Part of a small language model's weights.
Size: MLP 256 GELU, vocabulary 8192.
Architecture: rotary positions, untied embeddings.
Each number is 500 + 25 x the weight over the matrix's rms, rounded and kept within 0 to 999. Layers, rows and columns count from 0. Numbers have three digits each.

# down: layer 7 MLP down (transposed), 256x64, rms 0.146, rows 191-255, columns 0-63
# up: layer 7 MLP up, 256x64, rms 0.152, rows 192-255, columns 0-63
down191:464475531497512506504481481494498504440493482535483461486478526541504528504475457489502536540491459532516473487485464474450465524518526505516515513469510484541478477502514493520441487492502493
up192:513519506524513490491528515500519511513516466506514493499484460453476515527525468479480475488543480505471522449473499535502491536534489511469472492510548544537513533470460508442462485504489491
down192:524484477547550443458471487467512510509524499493517484496536508534508467492506522454503486503519503500496478476511504521506441552501496541530481506475512470489515513489496509535512517500478514
up193:509502480506490495491502521535498487475471473524531523474484509493510517498470496513489497496480520466492521511526472490474496522521526513498465491525529492498522486482510468525541486545470463
down193:503523523486475505469513513525482521499499483510492476476473483527531516484525493542505488524481510502513533499477520509534477492479475497504505491510491521485497479503472484491521537540483534
up194:483481485477494489528528516478489498511558471507537515482508512505467525518448509493484501487501485502494494495523515540481454497509480478459528513500495477479492505501464495537536508521480463
down194:506501504525486512525453517515502495503495527482487490510497523470511484493500500518481517478495506483479496505515535471485497478476527527499480459488485476508502507493530482482489463513473498
up195:509497496488508522465541475534452517503507526521484489475509513450494507463520503485553466485557513507508450536510490511504457517492511475481492542513507445571492497486473503466442484492490451
down195:498524552491428467529466440456551481483454479453531519506509484541484448492480474483416518489432493492497529446484518469472505475488510563506525534476557494520499499511513473516511517482517508
up196:481519461525514505538480491488541509532520495486507520478487490517548513521508494493522495505519532461497557469516504518473486509470514549477447506466515467528516503469511457495473498513453483
down196:482497452485530457477508500471520464478508524466526489474503496515517527498498493480481514467519498497509506528477498460533471513529519466474489499476507512476494547528487488507524507519535487
up197:545496526520529486501480480536473484495490491498477509476515511489477497516495487508506493480495518511537511500530509516511459435482524452531503483517467489487480489479489531491490494509506491
down197:506510490479482509478504503454483517538474505492466524513530507526511492480494538490515524490513479498474478476481529516558542529524481503492514490516506483486481527572503525513535500470542506
up198:494472487494481516548465535509522493487462478451478471523526475492453552491503511562501491465464477475474515535506513536482489520448498475523518483510526572556520483495485504465534490502504487
down198:491471497434491480498511536498547529517511513505490511428503460501463548498491484490433516494459507483536560490486452489492465556492511532533516468491505533522525509548493530480471501494501483
up199:471507484476460470486537453481542535477487491556504495516487488500478518508526522499506450505513524532488484522524495525472528522510494499484425508473583513493515518471515485505469482465479478
down199:505507495507528445518499505538451442444516496482448500498487506459499494541467549469500487497461537496515502508504512470502501491510497546511564502515464523476446518499535532503524540528489505
up200:470504486531496549512449514504459495481475447530494540491484511487506487520495479490505500437496551522490465494497492471511529527548530481507547517521479441528509523502514474519491525486497481
down200:472493462506485501475501538444474528497520506497485470481531510517511530514548501518507472511555500500527478553500509530500554482512476515448484486502501503500511514505516512475478489505580495
up201:461539518525531480489565485518497497508539453519483486505519502525469497456513474525483488467477501536494508511505511529458494508536508465481507514491535492526517504535497465466508477483515490
down201:497490534519500541492496515468497513468465558528459497442468519517525493508509478470544497500515476478468486526499525526488486537470513550478449476479475526491532523507484524518445532486516475
up202:530538503486524514513483542491529514524506492525503485502511522493475498536473478481479477506504455478467513472463509465505509501523520525501487521489480458482500493487507457509493502475537501
down202:466493485483504483485478507513491499483477499459494495472505495497485528474521510529464518467489489518515505522488520529450479483478486511509477476506523504518507510502502515487512475533454493
up203:496524488523476495529459536485497550500514483552540529499505499505498496506549515505520502499496484494496491490517498503491533480532512499467471461514488468500496478492534505495469475475441498
down203:518482503476518488439493505511488485484512510542500447502489486476489497520474483502526514503480525503507528500506512467509467501518489475501553478507479501499509499519489535520514557543531505
up204:522525484469517514541468471488515527489506501469502507470489513520495476472419523499480543471480522508490488530540509466568525490521509486509455493511499471509529505471515510501472519472453492
down204:503491536503504507453505513525501524489473497505463519462523463468473499532476481500510506503463484509535495476505536533511518457478530529484476465474489472507519507523489531489520482511524514
up205:518528460490529526517474460517565498500463507457491465521505498530486531509482498491505543483462514489504528503496515507476516510490514494539493462488493488468511512482495551512510500533501508
down205:474462498489484483480535516455494543497493508508472502484535518498489490452445511511472506518500501467510517527489494474513467488519479496481527507518515460445472499500506453481503531469537479
up206:509487530517503494453496496533504508481462486497482500483477482471520529531524483476511490438545494524520484507470486508538509470472495533503498497537544450533524468500483493450465479491506509
down206:509541543533538540498535515504494555499468519443469492493474505515519490528477506501469551531485474493480510556466481542470490525509494520496501474511507466475508489538486498474475513491529466
up207:515444510515528535494506514476506502489481472529516523515513502493470574515554535498481453516479529528486455511527501473507502512519502455465459508488520479488501476503493504496535521455489534
down207:468544480520536474485516493473475512522511529536498500497517537520491508488496524517517527499543505496499470473522501545458489490526481514473517517452474506481518477547493533470505502512512470
up208:478543510510547520507488496504493484443478475458445493456525507494530471462522541490503471488499443530548464527557528502462518532509516494515507512466498514480479516519463477525543487489539516
down208:539456495509492490502488507537531464556518509504551478527512539499447537484495523501480484499468457503524537483481535499471463478498516478505510492530466493494419473499465514537480522538432464
up209:569494529469528525542534519520519474547498518484504550501530499472489531517479483516503480539440486472476515510479518518504552496510502510529463480479516494478473454512471529471495490454470508
down209:509495507537464476537503545511493457519490466509495482544510512479483524475494482530513466503463511494479470483513484509510466472517492438536529500511508523526489454509554545522515531493433480
up210:483461498507518506476520488466520460501514476463508563469512496545487510532483501471467479524532506499503504527531500559463512461484496457535510512515512498524480516490489490531538495490508500
down210:523565449516506469531541522488502504502461514500490503542540500535507531474526499516503433501531498512514452528481486483516516514476538543462482518487519459479509504471503501500493502474512509
up211:503427468532485512495474502509533487560522508488522441479485498542488539509524477510512512541506474501488485475512478541481501489514540448524509514509513470534504534483501481483489448468492485
down211:487529547507498480510469446535513493460494491480476517501554526451524493474501535469493499487461542483565547543508489501486527514506514541493529480471499521451491497467484539503521511529500496
up212:485491522460516517518462492506509474487475529479491482528513502520474548524506525480501511490477468499470547506577489536527475532458503469529555523497533500488493505502501462487487476497496486
down212:496460531494500484469483504496485510483519501495464522495487502497467579509542506518502495490509441507511525477493476534534541502497522508513505476532495528547532483503483496505514497504524486
up213:484531487495531504514497501446472494526452547462487552470542526477494501477487493493514465513498462524459485483499488485483520520477514530443510483514531489513531517472483492499535488522526451
down213:516518521507468491495524472515539493499541461514500501488503498501528470517480492518507539508524524509568535529488491492435483461534496456488545524497484481521542517504516464520454479438547502
up214:471499546517563462489511507475502470500537533483486548515514515455479530440498469482514490516501509521547488500519528499513494500522499499509469501479555508462494547493542463490413521497545504
down214:490489506478492507519490515503482528499564576540523499501521518507510495498535543490477458519497535490484566519530445510485489509541520513530489550523517475469473473473506498439492554519499478
up215:480497517496516482497460519518483495466494506494492537462514512493482515502553457493496506514517513443475482473542499498486498561536496489477497507509520479476486506495481497526484510501501496
down215:512502498486517492457506489530491494492505497488520491516472495479513491480486508523513488510475485502523525483493504503507501450503473487530507478484497554553550509484501501480519485531534545
up216:503502458518524510519502476506527495526462487528484492477545462463502512539483481489490506518517502500514534479483515483527482498538512499476504524515493475500495472481483493477519516486522495
down216:483541489493496521484494472501502541493517472481516511473454486528522464485479510503507501506496487514531489499494552492500513535481488483499506495503515480526516504490497518506483481545511506
up217:511548490477536506513539463496460472473524523502525478474535480504487511512531469513491507449530483481515488459514510482462476486505548555536517510451510493458552476474459495517486520469520481
down217:505500487514486469500529504500557429490518518476477506492486502530522476429497488449491465512475497495535514495490509535494491446471518489463512494466520539480476493493490512541485484511540489
up218:503491491518517504505502500495510472516496540469526515540518495498507559498495521492485504510511472507504501524502485428462508489494524544506523543455501475523484475438509480480493494502483500
down218:449500495506499468496531460523496471507503503504500476456520507502521497490504509528521509536514461485474519490509516509532527493503508525484561539494494515489467514549516551525524513500501533
up219:503495512497487480512483524481512494504541454490503510480508477527480533515481521509509479506515490515472504544474510505475494479482470520473504519506491482488530506525511528486507483493488483
down219:469494479498526518527501463507517502495505487524489533504478477475512473508503475485479509481492504469495469466501504485509489479496475469513524455495508468455445487501510498515518486514470510
up220:481508492482534521509515539434520492516543469438518519482483510494524537506551506477494500496440499481492470550485469478500499489518497486525517505476478519502497480477505518475517444459501511
down220:505470507520528469479489483487494519494496549560526461530532512468525468535482475502517498494545521520519519488493472521501483476552480495451464493495512506517522510497497438542474502480534523
up221:503418487505503455477479495486506516493482536482494497516525518551508522470528538500488530487504498474495533535518499466530526532469514532481488479530476488542480485521526487499503478480457482
down221:465558509525494542534518499517504503560523472511490498472487494457490487515436481473507496499453512530541491452486561514498500511532502510523499529498499487491504515499483514478507544507511494
up222:486511506511469473553477484501451478520490481477492517512480535509470529460496500495515495522503523523509487510524491483490499523487483540503490527519505449517482511462520528498512521484522505
down222:484507511493473534494510495536498461483497497485540482520473510475526490495513487518474553497477468484510519492486490486495492489480496514490521497478486507490510534474495494537461517539518500
up223:470507506508476512526483509474554518507468522527529549506517493505502495537525520479528504495535483491462475513467505500486552541468483493487454521532473449510505470490508498519505465502507489
down223:516507510488506510499504488532503514488527493431470490473502506465463492496490493498475496495517481471503519487522514530533435495469515569549555522472541524523489523542527503483493529492560484
up224:531478506471492502524487514461477495508489504543494518511455497478487502522537527536461537426505545486486477543526425484511532492522550491547512481486513502523518550498481517441466507499463494
down224:535489458527475503517444499488536487539513493522501489506510503508492465468489503496506508513506505512506490539488482490437485508558474480586482517512525549497507525511510536547486504485512484
up225:516497470523534477494503534537543491490522512519556472477483510458482505488457485521502496523515546507531543480510516482519528521474530474496487470523494504528497512504481517495466540480465450
down225:554443503482517528471514474505452518481511480516468504515507537497459510474495497487517507537462475541474497495511527513486506490523518485492536509511493472451490512458498521456491544489474506
up226:505507469486511509488471497495513526515481505431471463480535521493539510505456511465527480500550509470450511515514495518530507505517495495520489509488509465545484547507494490456473479517526482
down226:507505505472545473498504487487509469468531505462479511497486460456485472477490513518485498530474524501522537509490503538501501496497530479511456487501509540486564481511534489519534464511525570
up227:552484468482443505524491449490526535476507506537459527484496530470517559466491465492508507478526471494487496514509531490512526498489479502533498494500491499492473493533508461481502500471503491
down227:526502507488502478485473476492515536517512474503520462505522487463468491497519562472474454484483521509499496521488507515480447486550492513513458488460491497491488515509492498489502496487480538
up228:536504503532517432483464552456556498498511522502484508521470495477489509512515515481471497485549488487485489546482501494500492509507526505513512480507512490523504477489479475535534507529492487
down228:493522496493487530546504458535517449511505491507479519482535515534513501531522477500485496516482491467497501504476475520472517496505485503523459490493519501479512517515527519513482488511511478
up229:529438538473465502479539555476482477484493501538527486476504480418498510523481475502535486526518476510517482530547499480489496497460526479478499542535503493502508487480492514466507521475518490
down229:457529474512521514526468453505529486489523510468466518472519512578524512482505502493470498496472525468522510531475522513513475498529512512491539539497497513489499514436484493527508530498474535
up230:460475515499482523496491519496491489550499487479485539505489512530467511537516542537500540458508476482489540487460553505530475555514510523487520489493481481534447517527510482499547495499479490
down230:498565521524502522557514495499438494520537493546504522516537514462574473508498512527470519517461471502484479502484541492480499508493459517464585457455520520489500502483443483503486509542492447
up231:448495487544479515493508493481490517480548468529547530479514526492497517487487512511457484538549496539465538528492505505493489481521471485491462482508540474522553514481539430430466446497489475
down231:505479455552479444483491519526509514500515507537546488473497493515492509514507455457504489547544531583528402514525484446537492522485461512439479468483502509552496514480457487444483467522500537
up232:490485451519519470540496507516490486511518451492493471509501494459482513492474503430542478484516515514555522484508484490505546518542496502495523488477472492507497477440517482476512491479468539
down232:480514461477494475523509479512488502470499491436538529459485496491512507516512509494500526423482487486532496482471504555466490464482523536506510496497467518531508497529513485471501480532548517
up233:462482490504511489500509498480514494552452498461501475477526503549476557478498473484469494505509537491484477529486449526537503491530521511487523538479507534515483518491521479469482504501502484
down233:527487504487481504498470485486427508517524476550489533470493497470462493524542508512509506501529484506521493513513492533502503515537472492498496498514498459506497491480480511508470457488502464
up234:499535491503500465520533499509468486493524510519504498493487538498503494486496467472496481491506486497484518538463500504506537497511501496488520492479503458475533508529534494470552493484471505
down234:492513490490494504462481498481507507511518523510471474528524477522504514468500485512513497540480505495515520484520476508463514468484450467508521500483506534539500483500465473510508510519501506
up235:510469532472496547524475506474515491496475529542520500489522562512483480513516468527479533488463478515489512481510521473489498512504527461495527489529507515471491516498480486495484495500532492
down235:528516475513512467474505491551510477474542470492454499517470447482506500512495524469501462474543538501512471515503474526461453486481485514487496517506459485496503504513513497486503483495495551
up236:478509509484471492458503542486534499544485486438514533476505530472490541508563467516460482473506517502496497451413468516513519490494490531461496460499523450537505511504535519518494490483523484
down236:514525509472531492475499461496506502527483462538488472449479479515540479542527535516547531510494480485476459496520537480547510511501500534519443473533461481470517513505444506524490438495541529
up237:494462520509524472500505521478460506543519502507540544495533495456466474487506527537441444533521493515492483506504504522508489484540496456533531500536516496537456515523544494455498452479500508
down237:501500453504482526507469508466521485486502494475483502489507485495513521509515471461521497437455474496486510487518514476500496470515506506455486532481475555479496492504479546542504523505441460
up238:522519429517465499528492529453491459493485481463506497453517519489522503528519520512517468481525482501540459520528535486504488491503485512500484543535465473517493438495501483526515465474496518
down238:494461511476526483490537508509468494483478471497543459519529514469462532541548492508472509513478497528475423489517480518497484522455546446455499500552492494468490510474504510508536497474491473
up239:534482563489500531497475464526515498521445502482566511508518495443490512521503508522490509469538468524509493515464484508506512515491494475518512546510522523473472486516506529558504457483471482
down239:493453551487481491473483494518478478530516495478505504564486517481508510512512514469504514471496479460455496449468464524493497501497458481470516537507510510449509504504523503511498460452520531
up240:485522479539485469505520517471501506506513528500495478506498434487489530518509471459507492494528500507507489488500476517543512530511546519522487519522503489523505482516466507524477508519518498
down240:512499506495530528503487478543500521505496519523504491501497524506533492505488499508480515486497497498507498507488544537488471515506476511506498505492483499525513531526540491482496502522494550
up241:505474516497488495501473487479447482499463488514534534541506563484453465501532557507475486489531488549510485520526544495534444477482508435504489485517526543498515506509504470497496495513467449
down241:486490487499539534519523475545501511497545494484471475494516519514490514456501497529505449451527490481543516508497500539493552499507520491522494500479518536479461520513441452481523505505501509
up242:539472458534508490564515530508529479543481485548476534487516511487519494511510483476516516510490475506502509479545515507482453517496500477477506543506543477533554502509458491500486459496477489
down242:486521476465486509455498499482494528477489491515514521538488524493477485503515474508523473487548450518481497515474532532507550512496530490429452541440510491446515498533493487519519526503518515
up243:510512553482538527532520519481513521485505488484460516467525480476513533527478535475537487493495501492527558520470524492486491481485481466501523493484539501502528504515528463525508507521491497
down243:484471441521506497499477513497458510506485493494484490535502513531478503473508522524478467508486495494483468531497507479477496482515500540523489530508499524522462449502527536523549537489492492
up244:490508522475490463531478492471495512519473472508492484501520506465500509507498511474524503505491497483461486499511435529507514539526556495511496480516500487508469469490504529462475524534488501
down244:523521499530479526506483520499516535501499538480518563542510533503480501553516512522470513489535494526497495502544524458501564521493486499492497519512501503498507525539520492516491484460488502
up245:477500506492489493512521498461467464454541493514505532488524500506462529456463503510508537526488514504519504504466507527503453509518484510503485515517493501537504508489500520544506478487455511
down245:517514463518516500500483471540511503517495499496525477479486484490530499526505525504504463495495480494496494528502524493479527479485499493523498459511524507466480521508533509476482471507490508
up246:531517545491540483484538518489461530477476512504488494499493494493535515490527459474488562455472545521531509472513516495480551508460521480517537482474524479527461530511515566507480464516466486
down246:511477552499517459490491491522497479462473471507511496519482453546465484498489490475466515475490513547482500537471518432517472514521481476525455498533492540494466562463534553500457540523496476
up247:490501509479449447503508471471509444485525535483501521502514528508508515502490533472478528510516484480475513533476481546518481513511534505519509497535515476523500518474478494513484507528468501
down247:510516499527512542480500520535499512507495481526506469541485510482489490520508506488469486509491515511489508502483549510479476486494506502508499478489492484478516478478552502497481490498492490
up248:516521493478490490510522510503502504470544522490518508486502519464446498470474512482495480520505490474514500536498526508527486518523495493493460507558467519483504498439506488521501520495528493
down248:502480471510495496515466494532531491505501488507507498498488478499533481495506493506491494461503506531458516507516517493468484475467520514541493495519510482478480522502533497488502494516467534
up249:501516487505524477517479475538518473503524485513528482478522500508500488508493517474514479562500466509527495535496477566504498521537499528518475475470525515532505510472487485460473503493470458
down249:498484554554564474500447524470564519494486519498536512507536487486477482512479477505470473487493459535504521548483524472507494508499520489533534537464527483514462490453501478532520466512532492
up250:547488451479496499473501456545528481496490480482517477494510513500505560514506488496510521514475508496495521465476539549512508527478530536515508510511461472531490437471481486543533493504488498
down250:547527499470499526508522485501451495485490513462491500499495491522495443527437473491474488453462476505516489524500509540519508507453487519546529509503489468508477502524513477515480476481511477
up251:502481463548477470467463464508518498468518501464485487475505542516478480500482520485523518508504485527535540438521513488465533523506504502471496557483548473488528474496476489478509529478519496
down251:475501524475460497496524524496533494512473500493488516504506477472511542477518500499524484512499505460461469560478474508517506501484537481467482439501470531525473503487461491460487492474461486
up252:452524501503479503499508486502507528504468472487501442481570511518510459496517511506500512483489486505522521515501467508503482508521510479494506526505521505521522558500527531516466519517500490
down252:526497483513484499505500517523519488497523514498494507491437489501491490504502511492484508474502522502497478514481550523470489485476484501512478485509477475477478477523504487493481458512466521
up253:541505513467498530533495451488535492472512468509489520490444499519475491530517502493507512479497488476466514519497498536542492487503517442556500478532513470499563530516503502462505448516522492
down253:449528493537540559491479482495500514480525518512486545526488518460472523477546474482541494477535523501478483517495450541493510534511519481483519468478508444529532525501463470496540498483512493
up254:517525483474525498495470519503477513506510480481499490502513507466470472470473494510544514481490506471504507532549480501508496515502511523483483477468452461554475514495488509512522480472461507
down254:523514475534494485490525492532491531470501523522516501541517536472507487515480491540523495489501515538484469492467497484510491450503504474499469547513507492509504530486487484489491494511517506
up255:482496554525522528510507483507494497517478507526507483488499489510510505464548514487489522445538488525515468552515511464481519519474498480521488463514505498489483566505468490504521547486485487
down255:509486495510475520514561481484546493512480506487498543529468511505448500541507487486476535495529523500488507488517506449562508548546538522497493524534508461485460524466514484499524519517469527